Each number is 500 + 25 x the weight over its row's rms, rounded and kept within 0 to 999. Layers, rows and columns count from 0. Numbers have three digits each. The size before them is the row's rms in percent of the matrix's.

# down: layer 12 MLP down (transposed), 4096x512, rms 0.192, rows 27-79, columns 256-383
# up: layer 12 MLP up, 4096x512, rms 0.183, rows 28-79, columns 256-383
down27 096:505494541503513502452473510460484487496498522482546488519511517445511531488500478530531460503526485486519527509447487456501520486519498497488510479497480445504529497492519498518501528492480491541470473519497446478530482527482525477459488488488505536553466497519495480471550528586455497503494513507514465507530511470480482506485522546523488466470510458516515503475502500486514533482479
up28 101:483508515522522521502507503524474491506509552457515520508482536490515482552491495552523478514501515516517425505473520490519553520497485500466497469534499459493495498478523544462482503480476478490473532514524480492540494517513552480459468480478471499507533498474501537526476455495487518507485526509482465496486525460486500482502470523490503464494520520494533562490530573486471496470514
down28 100:467507509511498498528501471479528489540502481516478515476509476503517470483474548489487417491503508472545544492500524502497521551494524507491523509524515488457453463506495489532527529489516501527538492499496538494488541463473492511491486502516495517519464516492458535485519509522525448469505499519462542506487477518499508517442464501501483507497498545549480494545468507513572495477525
up29 097:483495532512451515481500559509541501507532475584523520467503509504489469485527500544480533536507515468561473510489524500513484467510535500482508488492485492503557533452486539485516533451501486524499525490494512481488495519510461483533538515561541467493484480544503507480536482470464487491501525470484526521504510490521516461521448461529458502499480463507511489451411491493524506530523
down29 101:509480488490554489524517508464470517538524500500539509489488530458499514506525509500491498500420517498510483551513550453496482518545520503498480502464491540522514480504468530534495502516527536451488482491522498507564548542514469520524529495491472515535510490492489514520517529520538465512495498497504494472542484493489519510505529472461490470472513522546474499478460518508476451519493
up30 097:511512505506503531453508558502423458442521472509450483527489482518546488482463542478509507552488521475494475485460505501495517483513498555512508488515474481558497483521520509515539497498528504451499534459491487532493516524519470516521532499496491520537484593516506503522484484513490454474488511535463465503560517494488502452485479470503486533467532493471535493521491505493477501533506
down30 097:499470490513486497532450504533483514503524470490492499509499433478502503488492509514460478486506480495482509492476495499499494498523489504472506501507521481506471525484486546477469491484508474497525537548517459495511469530517540504498518508511511463529489490504545494465519516514482471501469489471470511498469457477501468505433479464464497483516443537460489514505517479498523509519501
up31 094:466520491506516565517470528488534457498488531481476468480510466510497557475534522515531512471477508525527508520455476494507511523541511491466467527501521512569505498496485518536470448485537553505504490480528483487529485493515462481517509483491468510465484547567515478485504512512455497484503507501498536505523471464557476491558461522507503493504535475494520522521517531463503515490480
down31 097:515536472484491478501485504496467508508490532513453509508464510491501506485508479511515513501495499532490487498509458487529509484486468535524497459491490526473488465549478485502505517482481517520512481486454506481510480476494494470522491512528499449521482469479464505485510490470561520490514478524492510516471496503490519516439547515519529531487502469453450526482519492485508554536527
up32 094:534514501517510511520521506515530498524540485501515497469513545482510477481528511504468513519494520494497483540469488481506518494472505502481480487476465516473496489548481493515499498504519522510509482485560491513522481484491533533526510467564503479506460556465515500495502491519489482467524481453505516496495495460459521479491468438468517504488536531489464449563485446498489519459482
down32 095:511492497497483481498559475522515468544553482534482491507551475487473502471478514550522483463531473503473510508513548504432526529461485489535468511463513499491529465424483494471538524529504467476529490484476486491513555487484473460498495494477509513516499517537491489481533496515489575478512471456511474529506488510502497509507475475495517452489492514541541480502496542525480454476525
up33 100:477543468483493488496438523534512500512497528510514536495529510500468510501477521475528469488474498469520479535486485577495516482524508489473517477486512476567467496444569520508499508509510493532459498482499526449535506491466506484496484496530513544500539489503469530489507533521512508486512523503508513492472472508496471517572476514540494522474511509498465491488489510535514518512495
down33 100:492494494535481454503470515509435489504522479556544517519483472504491499515539507492551496474510512496451518483464504540497464492498497540487490493487482471474504519504508507509435526485512444542464529485472502479475498511561492515510528491495500523458477482494490487494499506476532491512535423507493493487510520500533561490480499514478503454492495456469493498503506492527458489488500
up34 093:516479467475469452519514489485473487478518519509506543478496530503554540499473503461519493496508522495470507489464517498468496510484496518457489511515497519461520479533464510494522464496528469500533503521522515490492469510504523536511494528500481507527484507495491480506517476537535524481532474524521495501483464486537491525501524482508501505450502522520512498524466452489511474503504
down34 094:548516504443512484509480507540555474490481493499546441471471493444450515494489514494499520570516484494453528524497482469488518500486502497515537517454475490528512510478536495514508522506474529470488533518493499476513497464500484484467483552498454437432543491441450450505476496470517472484503529536476507455481500487478528519498504478458488484487503475492476519484495525499514503527466
up35 095:489489457432519467491525479464480487445501486471493520514503510522466480519481523497484525523498498486498528499432492458481466455504460504506465467559548491485543495485480492545450503485502459503492520497553560486483481512520485525518480469527530495463506482486499491524490465499486488483501487480486471513466494472508478478525472480515471458524533498480508521509513498493458446494503
down35 098:494522527537521501473504502471493523534476522519454512478472532471436513471496511473496491486551519458489485564522508501508477513534452474512520527494485478511518521504451475482496485467488516522511478514496495493593533441504471485511494472468477490481478539492509528452527498514512499481484519566501517467501491515538496511486494508527524489503460523526503417529522479469507470513520
up36 098:510500440531500481484531491460536507498510487426489494512498527521503494526544471506474520531470530479479516512480505483525471480521471523487520500462474516486475506464468500504490488514487500501516517502507484518514503494495529536475533504496531507506500497460543534493532498497466470498448546458501504483496492466463518514470495497497512545519499548514493495473495493532452508517497
down36 093:492517459501501476537542505540498499530484567516511473487566487521486456527514492477505470474533467484517490483458500512488558530517479497531461540556478512582528498522532487511514509491482491464496470490497494466469475509470519482508488546481447500496493483461472462475481549511501469505530499546489508511448516504478490442529474540499493450497477480486524512490544524477503504465460
up37 096:506471510491488473469505470480472510504498473494543541472487527497527476470519517459521506463466534511536543524504478486477516515468498527507489561519501513494459536448529462499500489487511488533474496482510521507473502481509477536523517498474474483460498474470524478448477490560477510499474487463506515504501512486506504505477528486514512539522507527500500482484510470517478488536479
down37 099:478478498474538512559539488504518512475419459510492546490475458517464509524514467493482523521457489545481474513445473500501479495557484539470526487451497533483560495458504526523483506453513489543553496533434497478511509492516526509512454485471507471495479528463497510526489472485513512490488518502532501520515536521520515522493470462476520520464531488512510477561505491473509460526483
up38 098:521521512528478475436510515538523487555505493505474504458479433522517488529469518516456514494501490520480500491480502523522488516512490520503526481483490478498434550472510512511487506503556485484495542495485516490497532482473484494545523490519477521446453501502495471481532505522490494517494463473474515502493521452484455482479487495453517482535503548502499539526537496486504461500472
down38 091:485486494458482529457530441481484471495509481464494494462473486510500511475495481463492512497492542499462494473494495447474506506474481498509497517478519528487489490473463514551542467497487494473496532505502518492465477468527532506539513506490508552486495539496472505517500499495513479482473533478495503508498492463507445536526505515486531487516502507484465525499473477462547472505498
up39 103:499540484525498441474530525450485497502526537519541505515515494480540469497471553487464497543538480519520534555523468514498479478500502496472504565505477508503524510499469558468487498510457498484532508514476521483513472487507495519478526532551491514517536478477513521452469481430504467517474452503487455508441497513540473517507528491480512526529475482498467498540509502506506538455474
down39 106:485489492477513481502490528493483506523498499529526513480491505498527535480488533511496513490458486469518501527565487528480485482443508507513476519503465484519476487509478528495560504535500525498514440474520476473505526481466552531508493480475521565470490476487546525528525557544524480518485503528465515514477455512492483488457474515543489485507517529482525479513510457511518464531533
up40 102:544502453531478514454516490468513538519488516497546453498525536490491509502451485452493464534567511511510491494514508495436489495469489466491470490482472501523527505478502460503509514468476484487531542533567510513506501515493453532498506499470539511460490475503474536492507454478467548493475536489520520514483478486491489519485519504514502520509493528537523513506475506492521510488468
down40 105:440496545505502487571505509484528479536491530485564485547502512523494479487519530484533472488521485516491524488469506513491509507510447517500474506477520441477485458524518465513503471497490492511494491500512513471521504507520483495475497487460465524496477560523493504484503532482519505470485483483468491526491496489483519477522509480481523495495485495537508527478522524517467479465499
up41 099:487496439492496474468531441498526502481496533500496483506484513507484509503471511484467515538485485492464502491528452498517495523510527442471483479474445502513471483517466521474501514517488482483533544514487499538458464512512509549518509502506511497506535545483481489491499522558500465523528504507524514525502487488485506518480485513522486545508521483493508518485533465508518524521538
down41 095:552501518530481522515496506459519473485503507519472524478491503480509489473530490530519516544473554528479483495551504475478488488495473521549518457508544535480487502499483531493534533455505500475474508504473481485473488501477475496540492483478481511472544463491491514478515500460539524529490453467503501536504494531502479536473527454520458506503522527478545512510442499512484575480490
up42 092:545481515486529523489473514506516500474469497469477487496525504493471515477489488511545499527491499502454514537512520540509522519476512487510515521487503522461505460518471505505529477514482492510479481502531494529515511536543551485545525489503497506474508424520525527521477511552493512504515506465488429497528477511487469492541474491536519461496564509491482517517499474511548562479469
down42 090:533477464460491500491548508511486509511561532498549508486493522524436533483522505485493514492510510485492510481489544453500477482521533532525488507478499502479541479516489483508504500518494518498511508491492491509497459536472452541504504512544511507500490588497526454490508508478528495484503483511504541524457489499476491494509497523462488533530501490562524489474489546511536465499469
up43 093:529428538515496499491510456467528507473548509489528500511511526521490514512503501457506479540485474527502493519541551474475473556551450522478467508535490509506505496474498522456474514496530484535472530513536460511462518533499503504565468503501544504528508540474515524454503521455492460521480515490480550491547507492523487513520499490493478493477515474508505494491500501486443520501480
down43 090:516520527513475502516491525494482497535493527499482490479493477551485497509487471506509499511495497511497531496518515509489505506492504496479540500498553488471480504519500550528502471495449512514501486508518508517525502504495480487471522481494470485494516488520487499532517512514485529534509497529536471481509497486519515508514530515507525545502496482515504516499511493512491496483497
up44 095:509522486475501485510495531521526511510495536517496522499537502468517490541510470488496501527548483486481491479461491531498483475480537444465489490508507519491472486506544514492491483483450503544492480489524498478524487449445542472503485485535492563504463531506491472509464492497498513537492543522469459500536522504507537507501478462512493481530485549527479471557508505506514515466496
down44 099:498495523477500493493485486500480488520492498480531513522498516490523506476441494511469484539446470496468546523511485447522485495532504441452449515494500522544494505494468494529466492534515483492518478489497495527511520471522515512509457523472481498528514519561485478519488499508505471499477500496532469483496520538519499446493479490484488472473485503469448469472463476535505502445542
up45 100:510505496508477508547458518510461499486480479530474496469484501502477494505464531476553510468496511481523493495475520483472461531495507510464501500489497527481485466506543452475466460464501484500471485483521457510526492503494501482448495485484535498497502479490528517461507489471488534509498493539540531495492465468485477547460469448516470497524453503553509465495517501509532496442533
down45 104:510464477460470492486506482521500480534528514514474495515473518552536517507504485524458526519517493521467517446509512468517444448532504480519507481527465455517491553487527487519508505532482512534493512455494471497505482498490473493473531527519549494472494433523457470531490505508510498516532473477519473510492505500498464533509470528543561450476511505513471523505493498517511487498492
up46 102:501476560517472508507541483481512503484472503533531529507462455474477476509511449518518538530562530506514505462527482484493481518560491543475536517466505532521490498490480468488515512491516486461507517483493508498463469483506509514477514480475498478469478503478505527496432464524552472494567512509514505497492500527506529506495520503496491537537502495473519460488470480533491503550550
down46 102:510508491486500503536504518466492546504471493503518516519541456525507464498508517508457506527493542500539478465488468523499457503460533526460525466500476463502617520449540486514477483520512504562482497439482502488525469494464506502540533536522509494491515493506490488516519466484512502543528435514488489558480525520460489468501495527499472549471490497531499537500533505491502504503513
up47 105:504531509489517509496496494488478515475466455462492531516508477485467511532495455488469533504528503477512492496485531486491473466523474543496537526524509436440527488483556524495530489538479474522490541492541544497548528524530461517507524495514518455492503497519453516471512493523521485481497477479455450503444533478503533454481471529540477506515486514479481455520501479512484519550464
down47 104:477498470544508479501526541499489507504508468475524456503481480518519511445484539520482477494480497508508485468465503490529496500506513492491517494517518497496520474492517474448491483553482498519535542558485543484496520507522501515508540449533455484450475489500518512495515495485500480538498461492502462493496498525500524523508487459514527517494496507544512487508436530451524468468495
up48 093:519471486519488537493488477509526500504530517486459535499500532471508470489509484492483495468453458509477488470479500532492544481528491529520502499464476501473541510495508516488496500478481501483488494537503445479517510522476544491567510495452487466498486486515510527485514517485493514470477526508474504515469484483537450540489526487509471527518444507486462535517476523489525523453532
down48 101:504512523533513549465467534478525516554513518506464451475480494523510515499484533501549505526500514507497495534495440463529508500486451474549520561506509524536488542482510496490477520535531550470529524503503480465474525524507487500488543495531518481524500483478480557483497520540538497505510487475549471487475510515477521484489455532511552510526540495507469472510467492547499499481485
up49 098:514459479478531467512531476493515520517518508497515443504509473462512506519515508496457510474474438477541464525487493485496537476458490465516510493515512495505476470469480499486502481490526529529543467460486510485468493535532475475540479503498477475492515474487544546498526481526473495554485478501536475504518495478471475545483487499483479511500479524546475450497530505538536490442535
down49 097:476513519479509454491528456501497488516461522469496503494491474516497466530484487473459518454503466489500508530467490501515526474524506493541493519464518449524527508498544507501453496477522465452495515475433469507496497487522502445534494445504503481455511515499540487482532540516476509511490528521484509496481511443441499496495505482474503541482495496532491495528460525462512492483520
up50 092:483465493480481508510496490495519452515444516490498535493537490511529484496455519512472487531532495500512463524479534491446505500499460472516508499513500457477489530489547485478521462494526467524536506467448498526504505475543461522534481522536506490469542491519492517542450426523518524525485552507509481492511523485512488503450543496519491502499469519436482493503495458484470474455531
down50 098:532467520524496533492485521529494540525531519484467452476508485523456519527505483492462491511479510503522528504484473521513517451528499517520534553508456504506509500511513537491553535490520474473512502497500486530484462528485485463488521556488524487532498491480476475501474435507514518468512513476529478510485457534528551474491516540454513498510516440496473489514515466480536442524538
up51 095:533512464498492516526513472536477492511467514551492476465555483508493501497479469495468527529451469495460542503510450483517522526543530513527539500510478506464515480482505487525523489507479452475497538509521470488484521523529485452546516467470537492503467487496498467516544507545529511503545511457494466528522456512506482512502514501512490497485495515490520501516492496495539488519514
down51 099:545475452527492487437511521514527473472535496470503508534540444465541487511504546505524517501492483506495483492513529511509524486549483525446509490524474527518477509516479512460525519492511541506521459509501505509521535479508521533467484569542500490506508513507473497497494499500508549509473521501499491517477523511472505470479511453531535479474532505496496484528499526443510496497496
up52 097:506504506499516526491506499503476514500516479512504522497494516462517513486505496514503493480460477491481459501514460493485539525497518493463485489492530482455495470472488488502548504512453532517522500526516530513533484464521505475526495507510538518475486504484478485512510496537499491486523478527478487499486502486542497466423567549544515479564522493527467529490489510489511484473489
down52 099:547492456478543447559486494461492486500498513523536525496480494506519520549504490516518503515541504524525518466519485514455493494463522507461486483566519491513444484489456472506482540493494471495515445500505518489528475510446521456541498509496505429506514486482518528512525483477515458556508523481511525514495518516473519475503487566442476519469525533486483485533510484510472521496490
up53 100:475488456513470500493503500470492472514498480516526531508490509488507508425446526529507495461485484475499511477487531484484500480482515503489493503510488484490502463535488501500477497498463467527490498524510440486520475526496458510483502464522490489508490491505521504511464493485511514493516478499483490495495515510485520519495488490503496482530473513497490522561489480495517464516504
down53 106:506514490546505494501484517471474521484546524495506502484502478552505554503529493467496485484470514463487487495502483504512514500488465514507490495512538498495499464532506465492523524460468503529485512503504549503534489545490561486510505493501496537499482504499486503459486478502482449532455519521578501464495498509489491535468554488460502484479470510489490453507507456487475498505506
up54 089:503493501497481507495495543500514447503506450534486508456513468512509505482547496476471504515476475522537511512506504505495492483527508475516533531502498504528494485451545529525507530503497513503507523529536503512451490492530486506538499481495538559511527494488513487517523498503484556492518459501473524495466503501497524508535443478488522480531507516480436512471504499484446453508475
down54 094:506498472517518490478494511505546493499526484466467493503528516511486505497469469518536509464468512535482463508507487541485492456457485493467514481523514498485469500524517501484506462498513469492510438492535481523503504502481479502496488497456475502500521503501494447465505503511489494495522530480463553500478514482500497527470516516466499544496520492498512520476477500490541540493537
up55 098:544519502500458485504441510512486515480471539506473534492519504515530493486461467469478536498480457495498459493463441484517466511466501488521541502535468495503504516501523514503532496477509474526526469496493493548525489525464515485490512503518478528482509507452488504500487513460503485499518539480467467488475539517518530528484485508536527450502527467530519502517512493413470496486495
down55 106:491522537513548491509545500523584525476529556462494555519534467496465497553519530507477484518501512455528508474482514515487474541431459512487507503492506513497507539460491434505513470520538539521447487498503474498430540524530446507484513512480468516471527517498497514520522508483525562475437458486506495497524496515493476477505502473507508530482501542489528510469514482464504535542454
up56 097:524508526533475475471464533495487485523524545472526478470505469496530503471510525520501505507483487537521487522519516495525484475521512482528513512468521489499521521463523473476506461502455529505523481432521523509498486522492517525478477516532487494549513495499525489555469470548480486511488519520535423536480491468468526514559470490462589506458493530505521474505521515462517450483461
down56 090:532491535494508495535501497470470548541481448520526505464496567507549537446502470540459548540529491486493474487482452528451494422503469474513505472494526506480497496480491482501483552504467498487524506496492563523521523499465516502512476511479436491495511490523470507526531482542502510485476535523544509500481495511491524494488511468428492491468498516542504484498539453506463468522478
up57 104:487503479497499452500461535520511517479509491484514541525449525528511518495549497503448520504498461472493479482511489520509503458463477538502539454507487531527477519516494499483551505509543462505519482516433492489443478507501449500505478513496569524488468483516504517514496493495478532492499487496507528515502494492476456499505454503451508469474500516538489485558505509480523497513479
down57 100:500489527510489460507455476500492548556537498497539486520464521534511494518536513504511507526466470533476502537507501482518511490486481466537489509520501512474493517508535503490491458506470468497537487508465487473523528512450541519481494514489491570524504502526493525487484499498490483529452513522503476528477492536461502476498523480507487532505493548501465522502516490496498464541516
up58 100:491526483503522458555490533500498526506481548517554495470455514476491481530489476487495489516544511479514507517472508479467500516501489490510508494522434533472523495515549488537477475490519467487527540524481535478494518489466523534479517495500530490482494540470522483476497464537472497529497510509518474482522498483517494495488460477495491518495496527480520508505479526531501492449514
down58 087:533438469495483522439526518507516488504484477474452467528514503526470505476509506487470483472460471487507494515458506499519479493514518470490511482460481475518459489445481468455507499489488512502502486463526464493482480495524474471491508474465505506508519463506507498506498507470495503457513517470484496489521521511503508500525533516471480471486477463532467495501512522493509496490510
up59 090:499500494525514510530527478518518515499525479460518467491514537544505486491499418468497496469549506496502474502522519485490484537494482517522508518460451475480535513507471482498486483488507526467477491467497542512502530549491507537504442516486500488519492473529487505489504467531491498528488526557552521475473483495493529516456519500527419512536503510510559513506507470501481534455506
down59 095:495488524501492471478516498481516532502541519502463526529458475509553448542463518551483575545549441486486533484528499505489530495550492515509505471532531526497489508516522524519481515495506502469499511512464475491438498519446476484548518526512504540486508495517517482509530498502486549490518507502523466502471519500531468491498529433533495484526503498487519464468478507490497552471516
up60 096:495457498542490491540492516529507523470499518469536532493495518534437505470502478487500507520518497514529516501555478542533534507496536493508544462541502434465527474477487532465494459505475495488477543516515439503529468511478489500484489474494471513460492512515496529498456514509479507491480453526534498488512518478503542506452483489475515510526539506514469439492429483513495502527536
down60 092:481556523474459463472504512489498546464493513504492520497458461508492558484541498516490495489436478480527495488473533508488502486490583495496537501486481461487509513542518493483481529460544480489530454500475510495496483476502533490515505521553464458505511555520482480490550518486510483477463468499431514499535475487512487491542518498517495522514484520451472508510543492508555486430488
up61 097:480456454530501496479478502496493471491502486454537515502502520529506493545495498464471540515481513505469493501504486524553511530510453492522513506490523479517476462539466503481464490439525511545493498510492549553462485459535482470477514493504510515491522491441474507525536496483523482490448517500506511482455511480472513539491528545519480477503510466516490485522520489519502503452487
down61 104:466530540475491513523486486440514532479520518464506502548538471481515536497499454523499490488518495476458471514494496490481498546524450484501515494528517540495548484502491488508483495503508517481498526508489522561452459520497516511515460502515517486524524470482492475501514500496458434500495470510513525458481500503457506514491499508517504574481499518496497495521511505465521503487491
up62 094:508477445521484500485476519540465523459477488485470497537487454479505516483517469472495498488506472489520532491504499497563487495486487468482486509548495538534516486473509547532481520523527480558506490475539509524496440516519524481499487556491501512520534531513569506497482459512517460502457500512466509492501518505489521492513452480466462483491522515493472490488506511477510553478495
down62 105:523515500528514526482470476503502440522479491522484507520488558540482565471487466509530488521498501543522508495534529530491509462508556462544524499464461492506526505494518459526506491462529497516461498480495517462550500508498511513579502492551469479444511465470499492531512478508493491536510516544493470476531574513516496474450464513434508485512501523509457482487521531492484512415513
up63 114:509510484482445478508482504518468467500515511506508461476491519495513536521512501466475479503497539520501487507482511510516501494483516527486513467517467525526524464475482475511466523548477522417477481512519529476491488482500500560499489504511487530505482477505494528505537519509481514490524492452485519477489539451475489476513483531483490521554470458495495514485513488511478501499487
down63 113:489519454511460493556514500499522527456554481481503520532559499499564500535515527514496471464526479454479443533499502483510499514505495508512497457486528517539555489519495495492524478514459480440483530487475488525544504476523500502490486516523458505506516448503507530529510485493449538485555532525532504505511521513441492526478529520463459441513472514486487477494499506506511515496505
up64 100:522509537512465550508511487507540491531523530467518487440502517514512506485543525481531533522472513513525565512478549546472488500513422490512485499501533498471576538527465510495465473483485485519513422481505457497473527489509517501549521490510527530507499496526473512476494470504510529466513505477483505485462495526510515502500473492510527511488505514516498472536481512498507489471521
down64 098:497486504495500489529482492549509496454467540477516508510525487489462483509471470533473486510465517492493475524474527546510506491519542527562537485504477513510468480464517506495537510493488477509498521493482494480466556496499478504482506501503500521512453445485506472495528517495471470471525516518484504505535542481467465486456501500496490491465476496490483500481507487483517523538475
up65 102:506496538530503508462529540455467513516506459470492497470522465468466505423497470454530471502479479495468503485502487463460461533521518495464500471515461498519515548487503492507563517550526474539551490520527483455525483489525518519493484543477491492502453505508478560495493453487475466498485545533551509508526500471511497458521513506495518446487510497505505497506491494506555496506456
down65 111:522479477511547501534464554564536475465422501523525470495463513518480469514494533509490496503527431501522497458496486446488509510504531469510518499477462513507505511493508519512502482467528524494498485471498520462524517526517471508562457472477479477453489555482520539507475497502486553460505543510488493460494489503482508505544554491504510459509545527506463532479484492503504508486542
up66 099:511454502508485500513564487457490508496513504469480498501485471489517488482502494503465516495519501558529522482512491472513514508479537472477487520508524530472493482508521522496498492478484504502484476543484539464462486492492498493496504428520488517497470491528536494487530490488482526466455527492512483513479500504470517476520517506490537445459508502447530545482487518477518487481493
down66 098:489509446482491489520489495512498548487484476496540466515520513521464526492504492505533516511527487448494517461502541518486442486524477503490500488489477471536502533523511476494465472485511521510531490492500481519510496497537535500494518500531481475490546495485435487480512515461470476514498505499535479502470540516521525465479479503506454534481503494517513424517520529514518489496518
up67 118:518510460495470521486496490530487567545523515470538514481470506514500466502477497550510507509512521471482494475503512512468507516520495490500491517478493493514523561513490502530530495454492483505519482483466509498525486474537533507507494496550492514496577505500529529508503499500526524510511479491525487486487518453545478498532539534497484449480485455507514474545497454514508491503509
down67 107:495494514556488538477558471490491498527484509528476493496442474504503511502469490521522498486489517484484538478534497479505469495491498474473519495472513493478523558507480476543508503512455467513523496470492488491478492470521575495516522528512487495491513483498492486502501485480489483515489468512523524506511465489534468530470478532519526483539496507495487440513491492537522503520490
up68 103:467502511526478548469504497465514562489500506497508527500525434490502520475485487467512491461542511516529521483519507507518515553508508520458501497533476440481507509444508546511502506447479476459496485480502491513537509540508504480510474520516487532474541532502527512496507502543466492461549504417481463508494506498479528502495475512520479543452467499521497519517478535467481511524507
down68 100:538501522512477480513515534474493488489485438506447527502479516487484456478501482518453460478518519487476482498494481515526492471526476465494522476509446513485506510493527542515526519546523510506529521472513517516542518526495485516522500498494504478478519485508524506541499479472493507480523498508510527475484492506460528541516478462483510502482545506432464523543480477458499519476501
up69 106:472465491527499464535532484509522513537475499480511491469502481471471504488490482542484487521536531495447517495550517537535497458496513528500512490498520510455517509518481500504483526468482457495496498467472515487464457495540486494476476500492499483486466468484512481510532470515510524502471473445455506485466530498506483512517485493471483526464484515527494484484500538473480521477499
down69 101:500532473509506505490457474546548507486529487496505499508519561533488502508529568514451538494489439507509496495465476478501497486505499504474497520491509505476512507468484459505519532532479513496508476472523527513540504505516487476503503457510512479479470472494450514475476516497445517502527478516488497526500506528490509488526511525515474482491481505527503500503478541506523460511515
up70 107:473495472507534486507516503453506515513523498520480474521450486542486480523498491514484485501507572489498532564487534476512502476513527478519503468527466515525492456533467479555489479472471519516522505522497478448470478509515486481500477464499499478505520488488466478472518486500525476454505513479505520506503467507531519492476503511489510489472439473508522515480483504522497500503496
down70 106:515518522501478494521491476499497508523532468517511495507518451499523518512532500461518496518513494510507481456508526488496510500488502470532535513490498465534532521531520462492506500510484465506513464519457524561469533518499502495480499507509511507464495540489518486526509511517493451498511524500523495500535562534540506462514522443513489525500454512489479477498516508514495499492511
up71 105:532514504513524475495526471541501499453490469529500487507511541527486549507517551469497510524472506524523505516451513488503504501480507506540529480527503495534466493538495493546501552486487506474527456465518499502489501494501492500469500517520509507515521461523499498514538467504475496484535502497471508486522516462467516553545486509455488486493510494502499495547502510503469481516470
down71 104:467489509517507539499485470505482483492472474481525476486501476498527530499462490518523535466476444481493517428513509516460550476471486521477479466516502487474496501487474501497486524508467500520495543498507480507465533529516501502500496500473456510534539474457528510494526506510516530486462508533438482480456477514519483532555496500481510471513521496518487470509490541495505523509506
up72 104:508476489499473520489497554473516475515491510498491508481551502494452537523501472557483551450510484469508507490483503508489478491497500504430486514528540434497516470487466504481444541509519495492465480490500525468503473535531560504504516507468529452478522461525480540506504488498493532495504556529499494496538528485449458502522477493508538488470484499488474528554489550529464451511460
down72 118:527492496475446508513545502497548518509536502441496527490450498497487468513517496496475521506485492450505484473507556516475537479511530520509430475477527501536485493495475503479497488485513495522481547474462496491519491539514502493533498488493486441515519522489523512537491515483514467504518527546524522506504527520560493508507511508512500484494503476477558506493502511539494475471519
up73 089:500499531440500484529487510529543490493494510478482486454527514484511480465467473508510465481487503473516500530432475509500469470520531511514492502460509548544501488503511496477516500495494492518487523499561479495465553475504567455543496518496520496474490477516475495522504515498513520460497510521497509457441475550493507497530504527543457506489523475519521544519489477483531498461491
down73 094:493549521456458484451476480484554494485509502493510509520499501457533526517510527505496509438439494514547479524517510509509454529483460497527426474453510517464512456533531454504520523541472530485517501500563510506495471529502480522531488511526491488502486508489504485504446500457515477475505543445514526493483515547532482443517502541525520495491485526482501493489487507495523532513485
up74 107:466500510510476541515514481464544455501538520480527511567493467561501479509502486520537497489478486495509487492458491487498540496484502522526486469508482536455483472437502492462481502506517520525508467481452485510459527519536472533510518536566485456471494480476517502478480504505489438506473500495504502524513508506514471502545469501515480512450472482475536493491485575479503527497535
down74 111:499515504548499528459504500514482518508544489457489510523495493531545525488508484488476521494490501518467484554487479511522513475473459494562496499554512496483465540477529497493498463519499529519469512492540471478463482542507466523542514529493471488475519527535464522546475534529477511513479499473484502499494523491525439482478531532514511502489507504489514498551495523504506453510482
up75 097:496512556435524513521519512500513489509519521505555487480474518556501487509509447478488485501465475516473534460523490500512460529485449482454504479477481529548440530475499504509497502511496505471515509540524511487469497489505497494512526467509523501495505509501500490505503505483482488470514472486530504476495436486511458471480506522504507503499548479520541506473454486567495555529487
down75 100:534484507501515485496462484495484493515465505544491454491514491521538512504451540507529456489515484482510485493478489478493472457508504511537539487504491502482513473495458470509477484490525483499493553463454494491444435435469544494499500508500478535476495527500476487521502494488478480508494503478505501512516495532540471506488534484497480539480482515501500500528495536462529527561525
up76 102:518522514491511525500511462541479486501510503497514494499485499483508501503480545543453503498466511466463492470472535498498472532511485475499512521477492542478526468539486496480499512492525473483452466507512492531492539458542485490510527521513516500505492490518525487477508518466552460500494452502500493459530543541525512492505538511526479522464519543512484462505498474494520543558454
down76 102:472481485501480496490515504506490529523460562494510477501505510514482513483451496504534517503538521502466492467539492475490471515461489462439505503535476513472502474475474510525489479494480483518474537489502508490487501505445552492473483463544508499476480555524513495495529461510517507536528525516493493489483498515488489515470477468485447477502507514521493487465487555507516510516543
up77 097:505538461515481513493489483497498536543460497507480446550540452477496472521510527484487473524489519479459468484519533481522504511497492525513542529509517495525515509500515517522469521489493510504523495474521516475492498537508508490528496528479508483494506464491491489501526471511502485486473514515559491494516524472542475490495489450539493510558514429491486524515478504498474525488499
down77 105:483500552461465488510464470525482501492510539484470493515518467477458563499521501491531559524502491472534494478500519505492499497486512493510454510499508532520486571465484473516522521523503481515537510505504513494515483498502486457509445540562492495496510483515505462491498497505526490492480547481507442486450508487508504545527474503568519523510544534511469467479485486449498537487474
up78 104:460456494496471485506522542532526465442495520477526522507476499508511479466489496525540492484523507535517499461501525511516533511521478485536547492528493507527481527515451492526486524479487497465488538487519506516467531524524488513497534470475511473553463484534496465473455487551493490495484463465507525497506481498469465463516499471540487468512495533478501509516490529508469511483505
down78 107:486484488513555525500539498502503487515524489524516473445470498495484500479478496492519525486455504475531477541504503535508496525482519506490486520482546507537515492501569446490474525541478500511506479512503507529496529506483516506488463492489504544529521473525510497482479477485508500550465427500492493533466488520512515425499527511490504508489512477456462475524501476534515541495472
up79 102:481497471524559505473545557555505522516514483497503503479484500441466472493542486476506488485481517505491529499523493502487486456522537535513498505500484531464487448556512485552450446472487503505523581535496489513488509486485490504509497522477498514458509483528552517475447529510460482512510504480490473525502469480524569481494496476504478524533545474489549506513515478528460499509532
down79 096:447499538482534490482499517510486528538509497523470494469455497517458492520539471468512503464531510509526500521518526494527492502514537467514454525431494487519494499548482490501515473458480509485545497509480490505515459466537515496520493464515464506495505515522509520505485525486503512517532509519529521433469487530502492534499523529491484472495500490498513553518522495479468452529493